{
  "num_hidden_layers": 14,
  "hidden_size": 192,
  "num_key_value_heads": 6,
  "head_dim": 32,
  "hidden_act": "swiglu",
  "qk_norm": true,
  "attn_scale": 0.221,
  "extras": ["some layers without attention", "paired heads", "shifted keys", "exclusive self-attention", "value embeddings", "a smear gate", "an embedding shortcut", "learned residual scales", "skips across layers", "weighted sums over earlier layers", "capped logits"],
  "init_std_up": 0.0607,
  "init_std_down": 0.0115,
  "optimizer": "muon",
  "weight_decay": 0.097,
  "decay_fraction": 0.926,
  "train_tokens": 243400000
}
Each number is 500 + 40 x the weight over its row's rms, rounded and kept within 0 to 999. Layers, rows and columns count from 0. Numbers have three digits each. The size before them is the row's rms in percent of the matrix's.

# down: layer 2 MLP down (transposed), 512x192, rms 0.076, rows 2-25, columns 0-191
# gate: layer 2 MLP gate, 512x192, rms 0.0858, rows 3-26, columns 0-191
# up: layer 2 MLP up, 512x192, rms 0.0843, rows 3-26, columns 0-191
down2 103:501475516535466502400501532480478455474513506578541491468505446500512455453521493503481514538411507449483515517509495488468488471560488513513538509521469556535572489455553466491506495500463447526475565475526491561538523525507521556463398483458502495522492485561459467480543459513534453418544425448541562489483480546467507559466508509542503492468542379451535504416430490441502518503480511447532525500492490437466493459506513496449505497574578506419575529559479453470551520496550440455483455548494551516561441402529456460516551486504490563489483559441562569536449468501493479493
gate3 104:517511559527551547585468562434529488414569503447477494517549523417447504534487506489469441444454520497526597487467530511476491489525503531452601503464442552485460561475435536533476575525480537517490459560441425513531472541596581528516551506556474475488478482476490482534482550496549595504585581505531516529486496513511553467490484490515576504481483464423477442447492489529480563560505510443493439545504523487521475486505445575505506542450554519511488513506485531501467510492556403515454466451494525510538479536499488459474523560484476534531519457514498567480511532482515454532
up3 102:622489541470480435498500567621511459472453450465510466503515518468496479519463467512477474474536443535500528570546506463533502489515583482450494497498415551481474475475564475487463542552557450469533512517477552547444495435530514552516521541517548474495458512427481487514520489592469564488518535564502506431488458500547484472565547545473522530566495475502493489508493551459504517490491526447429535578516514466497612538419534494490505484552526440459479492496496485481546502488562447453525455395516500523526472515509537495485489504495570432482447537467479485548556535556426535473
down3 097:516488451543551567549527490405474464538589449464496513586493485487480484476466534511531506471489496497387501494407474551435491485525444539492520488498515488579588514452472514467520533470467511509449506568503455540539470554506543516505509572483547532515482458519542491478473483549557437488558545514492475466514506529456449474424469468500587512527443483534415539439524563494461468458502429412495465462475557526487428505529473535488521564476542578535496503499452484470519474590583539563523527466512504483484518559446469488492534471539473511476501497498521495419530462456524517460
gate4 102:529529473506491544471511422513481468571549491456458476489495539450497540500550548490568460579534525520492559526501510432623469477505516489535503536554533487451505505447491474488465492430490443522546474483496511512530542521540429496543492517477520520567525553567459484475448533460417524463627498542466512482508462523493429506462496552510482515568486432501526455425513495498528499525469479474533410501533498498484548505554507513464526528525493482534476495494522448450544492573491567504558463543614446528445485411470475489426508515508459517540529544465513531575564513586452501510
up4 107:484487559530543520518472487536469606564522511488572540543465509503493498495517507440511413509423452543523458517501456565458498529519525396465492452504475511491547469506542528459530504421493389566421432516471565485501498549519512500566517510437509523505531543489543402472444551501434482530490421511508571531503489513545532463538472473508529535454496495443601495496501521520521452448454473481489472566542499519447567513457480461512509446477518541542431520531523474447477535499508464585503559561515490517450498480439539548576470535524536484458508458542527502520571476509494500489
down4 097:595523415447459460474493515483510554525548510449501585491498550488526478456477498535592508465463448554545472516571522515456462542467493472502576484482501589495450516536557541519485518542523511507588545520452437487514430483471430556531465450477482441481462461530449475456477531490499450513494410502493454570460485544596477422524517472497497494469530471473503524493477554518486540443525513471489571602541542494513531426455455477472468472460479525549509539499425514541537571495551541535486504521553529517503515453519541477502584533517467529569505540488479532487501502506429440519
gate5 110:496544523530588394496489484496497458465485488531450536524529491549547564504448435435518442450412453512511450510513489537418553488527418527450518549477534491516523599461482480489536536586531467511465458464473497442480482445423488515511479453513555530552532495453525443596436576562538496488472535535524497491572545465457567506517518495465435547527519479559502537455535525527490505518550479550554471465513513519516476506578548521447477422509477509488497431483508487486509461524518541524494496506540458506433513421479494449541562492524485454502516467524492489440542489591545487535
up5 107:520533533440486512485481549469482493435527473474468443494462487571506526552520506438485495460582552441465509509587545519548521478475507486508496545457531497440469507361505536510485505491467562516511460508508458546543453462481466439467460542516571500517514524508520476544463539474429514451541513471494474563520499473477406411498593502451550465589518514482464475475512440503470437456505483475506448469527587538540548461464446557485526516493509515438528465537508524499455482425514529488483474524442474481485549441493526475548609418455476511539523441516496570523503499538433494542
down5 114:489552483509486467509467556463438450481570474528497543453447533491530507423459503525441518520463575450477540497494432476503544444488552463445571476555544537529466520524490468540522516443498484559493541510493471518485517519425484502459440487500528465458545500549478456542525561532506478552550540537535483506584494469529510495530497476506522501553578514506546591493544539523559495469478589508430464529503526544502466500543562517486424493439583489504498551539516599484477529459456468546526465514470542573443550533522518466438571526520454478434464539432520562468525460433492541564
gate6 107:498497510469504418544532526527477485554482502446554551512502481478574482509497509543551479506473471551453497471515491560497422529515478465532469582516407484540555453519501572443522530470486533522516478487478547542456517511502582559528474475456546524475500499519481547557453483510425605471524578462540521508518492525466587506475518514509498480487405488472465489515521450523419526522494630546534458559558480456522458541503494488586461526499475494536526602504521502483511529519522536499452512551516572461493478494547519430485507519521462532515481442395547434517438538435492478486
up6 102:479569517524475460493472524535494535522518586452398457510583524466378539528525406523429496473461497491551498524436532468455514512411583542503515440486452553515464543484485498493488554478527479541531491556509457505478530538505464577509477559513503441501498515515526518499535509491573467420515439500527473491528520500462423518527462444577511544470549501485445467495458469554444463441529476485499503425527522494548460535485482437408543451535459454484504486497464501557442459497497479443529496470513482559525484490378475500503465515520515485491492494576495596470531512465505493487
down6 108:471535451519504495576529491561574502519487519490501506468469496517484503514520481523545440511542570483535441495538476598467454515504446487500535529445506522507506516554508491447570477468493483539494543570501426512465544491499528587417517476465563508523491479446491461579539462378487479521491520527502446490439498458460479511502477510506534487453531540505549493514517521481520456560438474544549521527464415542457465560490547521474554537470509521563557495520560516503549474469491394514479484395481385524518513515515512458537449564467489434468492519624434476506523516474496522509
gate7 115:486500491488478516493546474459474504529520462501525469534506468556459509490533484533431487412484487508494501450468495501521461490442499481545519468552408470587416464493547535504531606462527511513499575565574457489492527467449476492547595495400551515477544472501502481496481517481432416509395477521462512405505486500501500507434464510421507598492453529477497514488528509475536491488489547540466466452513472465469533481489532457469499507513586463496445540501482488457566485513565465453470531469554519531502503509477521390527444521463457548495433555524484436496527587510530525550
up7 104:482559470425518482446484552445528478452519472525472453525513441469416488524532459477424467432457502495463455501515532543583558543492520473463498553492460492514404446434486525529473540463529504465491520606497424503563480506492489464558486511491567502447511435459429492508548494444469478514439474524523565507525445466544508513488473545433542515494426510506475546439544558496500531501529568464411423435469484524471558476536540478482489521522574522474479482461471479498488538519553459515511497444518456487519530453432480458464436521450525541527481482492550463557576544451511473555
down7 112:513569513514538583454501472475431543510573465498507452497587498489456498541525472501433493488562532471506526485572570514478568438543507507491463477483580534466480529488435518489475560532545523534524518477520434514556481467462497538471515457501518522473479385458519470542500538487543452358505494459547487530482448470558501541512448529506566443544493488487440512527506497487527598504463474536475465443511443504524550490577507565470469454534607425547518455456467547491500508463518560473529506479532454489543499485483535440493459489506480556543450448499507496477487536509415519528
gate8 104:443488450514486483457554483487411555460491569490476465415500500407504451475560552580467496455482475485519467472582471528463520582524539473462492531486486468559554538483559478493515505475462497560469478571504486496524564438503502522534521472479538514436479561543538557518528537417476560504497494439517484494513516540437538481476517464427506513471595519483489536506475529459452444597511427565519545491501523494484478524451511448486523451505561515458492465528492444522488510476533489521552534484516519556494527521596563456445542560525470432565516518478456533535523510594459458528
up8 094:526435453448528510489521498435496524485447606468465452476446465456496442468592576576462486421507468503475492373586481537508484517507485472535488499451508552464527495507530491505534495512488504526475496550470532497507519430536472526484510453505541509499504495538524539522476514492513522494539479504538480573510526496408563490417556443471489516501551412427465541469468481500479481478492402533514514551558490465445466453474525444479497466506484527483445423552489539522496493462510469531562524483495471555524522534555530485494562569489417400582488527538479503507515446546477499571
down8 097:522523434464517451469555552527461494440476564458479516554477402500474487501532506597472465564463509483520556485502472487516513540469463497517558503501509511456440422476490565545484533491535392473477542514428450420401517447559547544501493488472503534425507439478487499525543472462496455558479491543471481494566500478515513526421535532522522439485484476471553545485524529468520530470584528529501468505516504478586527541510514542479502453492535487477461497515518558493479550507525512517544570477487501469505409465489520486576560477477486508453599542532467449562464426576495465555
gate9 103:515526544527508554501512441500452475477431578426495443535507455463485562447545468505459458455512569436534506512448486462551544531543469483454479564539414458515451474476441484517508505407523426516450567499529508488542562491471530465566482542506484457463411500527506432528531519523488478497513463559431510514488475564597517491514513547485527481469517517472576499504498522467516545554504500478415508448492497424486544544508482383491512448524519489509557500431497493472458478455496429482483477414518470541511528450529487480513525522443448448472523503500469455497555534409502551462
up9 103:562474467531510412516497587516519483582525530457474463492501512526529468494542448513461450418505501555442544447441540545503540447486513489504459496465529471412506438498450472507511579501558539474516483560502516540463501516499527504528504498491524553514452543470388450478517526479484441538522500515489549479487539532475529554509534573485483576446416534536502513487488415459473508467506449485526474525515500551522499544531522507472475431509508535494505483497451551457615494453511464456441455416474525579508519541460440438514452438420523553474556566477478515489502494433548477452
down9 100:445424411495493504551460444522476543461528559469497468567540461442498448519503443467573512516475542488468525572532503462462462567526459512521515565502474513493501533491468479470531509553412539483504460460469541445480492517479544494462500537467524512556508413419549502493519485509546522473541512496497480523498425492472462526490537555496454546528480529464423500510590392537557503556479409509519547524494596499460477503483569520535530527530540490462473501513476522534541540561542548468571498475537459462479489546430456547506470436466516501508486596567462469548468503438457476540
gate10 099:524461478515526581569586447489490513503464579459506563475523476496511492469590547504430503501495458474505497455450519526463543539527428538479432499472446479472528451456467508495545521504464513426485528427498488538433524496543547491521508482507518483529463548463505484531507530467452426488537546521560489393443494556512437522500512479534477418560453567461552537555542480490459482555488471484440507472517510465499446561508554412524535536508454474448493535439482441513486494491425491503548606488457527534467462497515465496496560513561475511525601552464516460553486477544542532492
up10 108:539403444492574560458480527461482419477468516507543459502466484455528511497551535556554582454519544478529458488470495491497441489501524493497531450502418492480513463572464546464487522503493487541508500490503480506510556502445511507532543484584401458475467402525484482490430415459463506530444504484391560412482548597517489513489511563483441496480506458509463491564478496546488430516485533434531493530479548430493530466500507447574563460456449487483509532537478544479484494509434544496396495457501498483467485486536520530571515485445469518519562478519556521512559504505513514489
down10 103:525547524498476518498515529485558536460536555506500539488477533569497497444469484470526548558508477474513524503486527563558493475468459429509538518498485517575559543462544451499472529478520544426469517533491530475429430498543553538463555528451543502458519591590539433516599557531520520457501478547520528569505540434526488504526448461529568526566534499482511558514478498503550552540474490530505553520529500543509462472462497431423442527452449505537563468490545513525540445465507394520534578563576423485556476477494470422450522531536520469514467481486501555524477501477444478520
gate11 092:520538534517496494511561505541417534495535517434420561465520509397522565466500552454444511500500527479527463521472460506515494501539399477406549509464471551471546492508435478497515533417467476505557466449465457511522533492488495511492441551471509508622468518519476492465491466551436467518547408486557526525485471486530499536544510536528407507476551406499512500482563501484532572541466472504486441423495508537493518520519455536517501539496546477527484462513432455466462484499474524455416474507549439527507451502503541508407406485467527501503512486494520520526539517474573581510
up11 087:451491504490501501467497543496446534501590471495462548408475500472459479525520521516525542513505488459489552551519469479525514573541440474457534477518532499588529537553483469490451492482537538469490457454525438466538515496478529537569459586425544463564448525546481560474577502493510573464482429501460488549445449478521546489534525491488460468492512403493506526482504549474586510582465456539456424504521454441450483453525510538516579498529596492470496456533495441495479543508440532498433465458521477520533466546460501555433458530490527538502434494483472476481471479544584568542
down11 093:448486559561453462523512609469499556520471511562466542546484563552448478579553506526472494565539487516453539557462548515549439585521499571570499498483451508534570506488500496507473536508515493527612516541452471599486442500474435502503500515528492449498491485496444484501482397505447572461464459504496495507485496465500525466496505512517574496466508543481444526525453462552430464431481510460546511521501453521494564535462528500537465508466556460582442510529519514468462478516462511437542521499487521486553560501489515551501509550453559484524477482469467539502525407571542573519
gate12 102:461486500474549463546436533376613525568509551493521486529468561452479493567563495543546569502493449599515490582520467510481469559508538517520518518536515503490457513501508544504495511441525518507583481492502461491512571544514435483458465440526484562489544488550531493505442496523468551500513521518518492418519473530412535480433502500546591451543451521515464459469434552481606483550449552566469479548529438539509549482551542531521465480518457501444479501454468477480540501453541504515529443450509497536462482501490466507566445507543528491458502530479548524495518555557505481476
up12 105:396447494514524501522365540490577466513495539552499486463473531493514570518573445502534530486490451563499508542501459530441496414476529495485562593485542540549509526459512508460582497528521501552545532498478506510578542473505473442521468444537435494552494501486508514505423512503474497477531473516522541485489439502456430492397470508520474493556495489481474473488424550584567490576497481532500498518466454408551538486526521502467446541499467454516543455465536521446474491474522567511491486437517533492475508531535556523517482498571453460452478462508466575507548515550508470422
down12 105:484449498525495525500512433496521540550482566500417484486534551427496473509490508553560500475527526514521573547570474535554533502534484565544501548530517507470503444454488480481455547510561497502523510514528529492596494427504474458523535461516447509504483507526601488507463467508606551560539498529441496467555485499422506540430493530520489365571430475520510495464444515533474478458523501530446513523501412499454531482505530499522449511481450596503487556516458485505483448426514438454437526492554467528490524513530520471533530549498552458523508440475554547534553488564458499433
gate13 095:532510527549419463463520523492533491457631529461538499533495530471486485511536515541466564564460526552470467560466592450508528510469445513530486492487528555548528493502518537545504490490537435534476467483479470555507487533578468474550442420530540512439423473465526491491505442500476558432470498448520507448508543493596511567470479466462537510466477569445492602446538551540452573460457445495512461548456486439508494439441543548585541461502538494540511560502511539498519498526502485518503475532484467461520509469431485543503507449554517533549480501550424484493424515459526513494
up13 091:559490528541565502591494496536514480512543530437480471503548543525492548474447485454421542527502539477513518479570507559444508520478400617488466455512566546531440497563539497439565495610486558469510452530490525467475540477535468448537496447534548542564500498552519535519562489563473486529513466446519505504575498546532542469496493508420476521509440462443432527502460522449438477581470478464496493484437499451504477470516536568515445565440491431533538569514445455564423505518518457514530493468463466456468499498498546480476494560500533489514496525536485522530531531513509492513
down13 090:541553500518523470488453460503532515494464470500440549457472560465497570499540414498473558552514517478550481462620469472558449473451502479561481483455511520487417528516474491509513587623515470560533483487501472481472459470489526571516513560477506464582590480548502395507579534479444471463519540502494530409413495495528500504520544513532461469574491494532550520439474488506540460505482551498471488450543501468517542431467499477444511492502460442498475539497496532487553494430524495458507441531487468540460537524502543498493442456544444533540481518512541556467492581529480548491
gate14 097:536536550479500510599467456525539503487455513526439407528561510497552461509526552437543445459461553520481511474487540452424460459465473493486489392520471516443486544482530512463476533507417478522510461510461521502550538493608499503536456528478481538473520442508516461551511492570501522529534517461514467490543480492429452465574506549512411505513475418470525480467524485514497526532446517530501575490511545420516547475539461579424524500539497496546505466536458472444491487524439462525498537515489499525395545488465556494473483457548547540457574578520471510474455527460558470546
up14 102:483431511517456478481418522471458495551520439515501566517433520459462501519468569547490574504546435487528494547507489477487514579559542510520498554453513482535487471481467452495553551446473536517524509535467450516499453500432522477469605565540588457553502519501490487449508528419463507505495494471532500481486489575571534567493507548505443402520520552586455493506477493497492489493499448485488427515420441520518551469502503489537448405446506537446502492487529534549510527526506515492564453478433483547547515497469462510559419528447433502554409457530519493515502501500506571488
down14 104:477488518493578527468471520488490471524501488559524511490387518511524479469450446548497523482516466355499480478473424469510532597533482484448526560520431441536533549521470535472523465513457546505460536569544473488445544514429483430464525512460578461501451521473545476552477535481470493526483444457571471517527510497495457559536494500512472492481569504544464441478503497454555465470490523493539450480472537393525541500460549472532432462509464566454448508495504517536553536524458532477505504530493464490514505555529514455507475489489494475532475523566564488474372536535526605515
gate15 105:604458502500488422569522502532478483509483495472453483488498519468441540509551452448543602507541502528481484508540460481520506510549465486498436478447457578557610470488501528575466489546505502487473478486518532577468513512564462457478541516484549558407510501475468511466521457562482518541447521485516483549552503464484403461516480495508519528478505489589438573466478508493577502453519488554540511528532503501490529498470578467483495409482537465506497603521418447559435534472469555526503426509547532500516488495532492480548475517408443536533534478477515457462463507518507538539
up15 100:449560542520532432572537496499560491499452486540532515446491578490490419464555486428486538486465493458503410508466528512456557549502504531551554453510518573557505447549503445538490491462489502463491543474486490488504554512540535518628420467505493505485473514509491450543573581465501449570532499512482536503543445478502492489481493493414549511573579504521499496465533542456535544474493502542575536483453445499495539490559512481554435479487587422493508460523538508525504482504499460516421517511502579507477419447479486538478504505502567542583463512517487455504555530486473462462
down15 098:558504431466528543572537562503483528479554529512486534433462542581550500489484505548515513494473456602470549528531505496566453537448503521524601485472441471542526515497536517557514484522448501545534496519479491550504515594535481488514532495543507531626443503507504506481564603462481504497504499535530512545465440489479450480490530467418533499535526504477498510591571475451529447506446433532536506544534518534491510489500486505484491479427542475522475526503480501590493553458478500499588446481456535405459570518488493456473539537436474499516429542426460511465516474482532503541
gate16 100:619488510510457523500518527454572477558532476507514494543491499483425483492506476473519464512460458499449529454472467488487442533485506517444479486472520475560427529461513458591389562525522532401456517431508556529460573543552505549459551469504505495510460540549539510527469473483421530526451465459492487506448556530558479556516451428479573509529495578556542586465496481492465451502522477502463525505491449468539476507459475514488504519463474491472507455467551422487514370492526535498500523501493505495456514493530513509486497447551571470412466468574532444539564528505521503491
up16 097:541483450482435491485485555477470449573438531467527487584431436565480474494527492426544473452459579454401562464534539491473552468524485545508552456447494535520474493518381504474448542474553513440490460480456501411421503483458506515502457491555474555496463548561488508469521563499514433499488539506572489534508513505433592495510494515504492506514496506492562559468442489571464489471560529540464524502514450416478502501498454515447491565482540509506503510466485517497553578525560495475444497568505493484453530481479516416449520479475536474467464510539521483473441552470518532462
down16 102:562518513452491512453420494489519504545493410532508487478543543474478445467460526483487461485528489487500500518567547513451489459566532554492529449508485540497436510473559442452504424465479423443516429477497445458554455521516457431547509479550505512491480478591543508501451462432477506445510501491509439457552584454538548475460493519418477542509541511493515536543457509472488484448479589498497471548520531497528616534485511512480480486518542492568522428489465500525589491469526466472528542531474527521514574565475510524581589540508519541580501494515505496513486471408437482542
gate17 105:547444530478532500490476448575487482462465478549550541495452505475480535478520464483539532495507500478526492470566511515383475536584506450493491458539445482523589565473479474455505563443489378473479500499537503527510557508553465567537521404533514489491544503523592528524496532508541439438504489487473557481518463517445448482531442508542544539490488487501560562526489437533516506516479501524511549450546429527455445588509471439502530536450481456509543477484531458499462498412480497452574454502545510536460454420486531465504486503476486542494486480499574528489527578562552443496
up17 104:482534483459443477420513520508440477524456484506484479465524513502558569447476513545486495517562434479524535478493490441533470468485468536537464484532520451585470514513510460535474493574432507475505496489537479494433503508528481530473551498517519451552431530489482503455509468439489480464580559481485518486505518466522452539440438499449579520447549479531460555470513524584472485519536515560558456488535547531537521476487509573551439482514544395486482522452533486480483476531449559503549475589555521454404485477471486472424464478495470505462589538449454471478533397596485497464
down17 104:516526523541421489443564480540499483434555423406463491444538503447516502502520428403480443536509462478507542446480477508548445442439517502508469544525593485465453460447476482560496408511546473482441497445480509454489493451522470431479518526532474521605487452513475514467519479532489508502487535432473503452464524568516470497524522517481454442469518521581553468518498515561488517533598508577543389503499490533470465456490501486483478498504516529514506491457459534467459521538507540540519476541463463514490548445489437557451555519500421519470502525472433480510565450491534495552
gate18 122:537401519405580505501546479476499496454518500443468492494548453530512545467415489499492530499520535590477496542499483470505479536471392426505429563495538516531553471498485516404491497476521510476472435550471553548473537509478470484456461487493497488466529530526436476469522496543472515461503577503479529538489508524548518580492454528506459561589452498567477417474528511463509626542572522457543461553484559501476498478482512468551482469531513522459534471527495498463610466522493494494501497571586546519469539478449528496451453479539505512510459568489519543457494460483501465460
up18 106:466484447556491456459461486541523427443514494552463508488489581487558490466517476535544541519492499471491546511477544533486506503534530499560525435549381487477452445499530488518585503535526503415509496505545430508500458461471477548571507510504530512551463469504543513499502517509445528609492497533487441460512509516493462454536599419484471515474502504400429581510504537514478458569514447534413486527532467543421530475538453525484481479483489546474475475437455440505458495475512465488446487459494448490515457476512459539464593540484496499548434489500474501470569593523474556466
down18 108:476515462469460531457472401478476484500463537509493507526462504464486485517484461533532532516526497524455468490498470509514572454500484501500521518478532465435487545494496514429538560501455439412535512486479531535474476486488576566518485479489460539570511510500453529541539500417485545504509541463559551418524497477529509415485485503485457530445519600575492443511520550501506432453430459569481494499420513544496488560554462478556497548483508503429539514426478489494487498488395532455400474492581493499584517499608503553468476506503535485419520421520483461460488548456498530487
gate19 108:485506506438500555504486518509506490484497540497465523533475519505464487501514544563461537523552516529522495552495491515468516535475549445485493538494506569505435454511491529488469490515441447472590467431539589538518493517460502541539573577479381489532450435490588494466496522449474610472494527558482500453504573453512479534534504524472504515501435484468507496532531508459502607551492587512492521439508519468514500486530553521457533469582488457529527472448482480550544517492564519544481459440551468494462442509436495535523453455451562530494477495568448465598472534444421552479
up19 111:481539522417476520610529501510485493516449561530548506499508539504476484520454517515501495472492495472581516416569516479518537456431536495476535475499553552415582476546494478496529533473438449521535511552535562452473570456447548489535463501508508456464479576526490503535454485512514490511486515491501496437477521541475516505472517540539487546510489487531467488520514471512455506459508486565518477541543491410497478565496565543545491442486499531488500419571521537505491595486468472417439537517529536467515456540419564468473596583492511433507517440511423555451441499514524435562
down19 109:486451499435483528448562451553497487483482509470561431521486471377567412513469509501422506522502478500474526564486496459504505481509506468449487500573447526556558525497495576573450485507488459511500470463560527493542559581384570514481597506479440485451466572482532489486499430501542507507536479459504466437510569544569495509508517510456494503524493472505480456520570446499530480508475570533473543443538469514498517518534509500463501507513459424511578475510504508547555514396535488460522434467456541460481490536534498581543525539474513499539464538479514455538442520471523504531
gate20 095:478465425525555479522433528570489468542498437486483524484529492449590484544471550436503517545462533455521493486438520474450483479484512498472461464451448499538548521544520461489509510473466500466476533460519511549453507540530485439438581491467474470494538517493553411554490476532431510490508481512541483502448465563468513497577497492485443474523458530445552548526475435470539501485464537586471444491487486493486442459460549502512395456492487508540540514530451495470449562545556484520467453597449485589488514477518584508505444430433581484456519498424422464485462529521520464482
up20 099:519496458482534454543504517488508564479424559509481535499528498457460498500504474432422481500436522533490534468535551525482496468500483498550500460576498490440428552508489532430568545484522472505471500428505458557496548462378535506514509473426499537506472445455530522545431463451455511538476532473537521483425496485501426502458531547488425530479461373457496483470539528566455521500497508441479491576520536451521509487499428537499485548504490528537575520471511544514452525452475514541447417515501514462471557443476480497533491411529463532443489459464559491470413554455471487526
down20 096:500521491457510423525506540477499451451471539493572498452446525461449433487441461511519504468473520561536477528482514462487559502553473515521468553553486536478558555544436472487478474487523475497487545467517471501507571548511527459445438536478557462422484472536491512575444448493509460541485496498456546472472514519491565488467493544484456599593445422484578433501516510507478514471469462497547441492473490495534468534480389559452529473444566567524457482480494468520436473503496502539429596606523494493490546458454510495584556533479473540509547483538557501467483515473510469527
gate21 111:459515424500507516538533479499470503493475547475534496514498480473492481496403497551530491494473546539485471490454489451513451525494486454523555490514488479532515480522414467460539563468486423447505449468520523460481459465456473560525493491415536459476531527524503502492469455555572433499530454512472468434524419529497533467460533477463563484456482500522552432536545502535475585481568573476528540471470408527500501539492473542505495562448571526521518594423572526470453465565571513504482581570530463449497511455426445557496488487496506453461521408523519493492490463438521580503
up21 097:539529514491502527498544547550474517449451495515467458512481540463417532549469551512496438502567541524501504515441545486537572474526465532522460481470441486520520424423515440473514402589520570504397509433496529568487461518531529397534451538493496515534553460544459595523478554499523521531491548521456529519515512484510554480515543541479527459463487437519499449491487485467501500497502437492515529519477486514398485598540527480552451465487503514474505476560461413523473496544500508522520520457453514509496496470512451482529486528458545459511492532493506543528446531641575541520
down21 103:490575462418510442462489489492510518496501513454547462535488422466498471429538428536453461462514478486469427444510500520549525455489515540499526503486525546488521515456418556463434488563477479522483551502585461474458502474505506488571467495444466486565594499510492524435459465514472486503495466481539497534461465534512489497489489550560542494593451497562529502529532371482545452471478509512504566506491492534472476474529559538477505510460569513411455568514439487522512469512509434423485504583499426511582481512492510507490509461499517485461423528570475566488423566498523530496
gate22 092:483510486485453492431467519467535443512449534482496502508457525464457508500504516490556471519605450499494469496428505521422499582525514493447537573512476521544514519511524462459536474579532492483562466450447564526529523527474519498474471566518475524501457518489445550541469390523480480489476481444546549508497485511515460551522426557523496537426534474595438481455472452495507516458507511429543531430496537469412511500559468399474537494499408485493578520547500491507504468464487545524511511507484439479459487579518501540495548519521535413491577467522446476467525411537503492564
up22 097:529546607492381441525421531497483480492468438542488497450469524441466531507510440474520531516516463502480573492556472459467489505536483511451533500490474497562465509592524452465599530504499452528492455601509559422427526477549512433481499513476519519509409571504489538502455490499461539476482473511482510556439488449544436470477537559460505502493515533488515458483444513593570460456546523466523519527457558562482523483491511484486563496490421498499538484506461465474511459496460583521469521521437514511456411554466493510482514474430505490474502468501510468505519532460581461545
down22 095:480451521561501505478489449443548489520497450485484522487508494463497458474526526544467568552580523440496546533554490408476462589485504527529564534505427581510545481483461501508507480461513487471542476473428451564467429508429503459466536484496480532539569485442426529497433508529564466535556458493560513519439449503520467467458470505426489468506517432546509467491486521628464502520527484545409532486495542523507505457534460506454510521509525548515501571531447529523475457471447560496446556550502499502544464486426502539554515426513576566518507464532497466517457516459461555507
gate23 099:451562476526477391539475494508447534541525452560588465497527534472504514553579465486562482525529509527500503528493542468591556486480482506491553542559443516566486518556449539482492531448443483559478547476609527538386518529481576530514527511512478485441463463481523448576468427489465483475463550419539545499577455502546442520511435450497523498522472460495504494500512486488557522470431480536550439509493537532535468481500484456529458474509493496445541513493531489508419489489498463561526465527458487486457506424453437492504461538456506497517503463445488492459480549459538588487
up23 094:517474482562509527543483521437522432441490593457563522507446553491521539546486512502539417489476485472567475511505417528561530454537501417504507485400476452475513512423481551478551475539494506480537492495414472510551435512557460557489521531478521590476427476510426500485524546485485442512493494544514484468512551528543496488490489488502548520486481555521498471523541486575400574437552448533489550444510448516501506499518452503503578541491508479496485518524481407537522492420464493457558571452485491560520491517513535480515493468568555500451518503559549536517508486540405518504
down23 098:455495494497516571461526421503507496515430549542480452508476556528478581570476489508445468548462502514546526513434528510487505410497456502489485521506485501540524484472527498461482541482469493427509405579519490481511486506494449497547517512493529478613461500476524569555546463470482545539502490474464419561498532476450470517583495528485449529464590523497483440499465477502413563532508448512476498436423504484492466513540479424487543528497458550543503537539500481504523531540483497454564547519489453463463518499568495503531443525574489619397477474481543480464575490538471528454
gate24 097:484479545433529486520420542551456443447527487507596453517475476480470529537508425474539471534553458530440490470519476488498503472448562562607464509495421468497477558456478506450483508510513491515433611516514547567498523459501547517511535531432477437452519510443524541583504518458498501498502436539521516468494493513468542561505496527508514541468473507549477568523475510483542518570495511527459479488461498489543541440535463477540437517499543517563530513555485577520511542533576552449492528452445460469498411537473533467506587521464512487504528481545488486433526457593449526446
up24 106:484483533493532518559451461531618474498506514471521510460592566451465513440502517581485496519463509523539542455466505483519526500495504500494463477467475487411563501440493542468496480489515455515480570546514510513437502498549473495534430529456452460533536525498506491551439546493533554482424526507477440528506522509481485508445486503480546447475532507441440531505459561494504475459516435507471543540464396568443564598539507471487517488491433556466494507523519516485467408449500516489525486580529549497505452482503554548488437609576493556426493537490509563503434563523480475511
down24 104:500495493421456492493525475482485558469471479521511501452441489489533506425523462512514516539549458456522494535513456540430580550519550503492504471483502486462477502461536563490512528478475503485442603495499480435449511522484507542470521409385553538551524490427546551477555508528524479511540472502563475541452511474504542519552552516509447623496512496534607488505469428463526464557489465426527467484520487500506459530542475497511466571506479510505535425525577526496495453594490524467449599419487446543475498468476533490498536501503505509539421515526448548463554431488517479504
gate25 091:455540441410441528472452471522542422475491491503523468457487448508553475501389522481473509485454377417503456405481520504476574528535478490533483524490419540531529489491450453484508524480575455498507518605522612474555499543523509519476533532442516538533483500533540539481496520477484479487567549524469455543508479517505512460443448454530548495540497478514546460486519508470493519534458490543499496472417487508527548503384512463468525478512473484525480461507547536463522489527516486492509500429515527530545466477546575472518478537481450482477514524520463436409467491448478607468
up25 095:434505458495456574440483469450531484443474482459454493485490476456484560546440463554446536491420500524483545494507515498503537447509458481418449569482481468438522507520488489507524534482584496490504556515556553561543490518486501585547451440507439499527432466629438494515485535459444501494566508561502454534518521418522489469468443506539497434558471446462490492478488488524487482510506477507540436546545493491516527584461443479482545506476484519441459426403484456458473521526449547553528486456512576524479536490504574513497535508536506515477502503473521487391491530457496509555
down25 100:475485490542440498484594519460456538497485516508440509516496485491487548507547483573496505561451571515436609530512509533504437481526478535421473481460555489520490536476531523517502489464572539475438561506451482488447454506520466533524454550497360536489448478497477478420557536435498487443537466523509540548435517489515477540471482592461460443487473491529511567459499487585554428505503508469548540494448512517492473533532476527472469481500446508516523453426374483484538521519501516454453456492516507452467497473510476487512581449540476500467520454523499557448496512566456525567
gate26 094:459461524429509537554493495486477488512492469433485501583486569449507532477461509490476421485450516570517496529563469496451448544418563497443504551498496480520554468498483533476482588575440480535484485517500453537491456496518492562476498546457468543500525489537530513494416441556479447580496506455464556468501467460502499555499572479501498502499559478514472551532411478510561515405514482498480418532477517514490561512498561471489523479477395549533517458546520514485504605492481420391495458508451540462462480492492543492526470535522450507543502517431468451456491555552502529472
up26 095:486496491487479543477442532500445448431513477457421446538417528542485458513517559514552495544465589507509551530544518450503510503466500500485543477500579517497482516530448560516492471556506491489487483431533590552498477436462526450465467460446493582576570494568530469508479437537459448474569545464488455408508552472444477560520558540557510508529526535567500523527488492590542465506473551506527453577502462528456519471482530487510528523471454534580519494474466505483460485502468523472479555575452470565525500507492567534562500482514497471502513528416490483489458561544575515541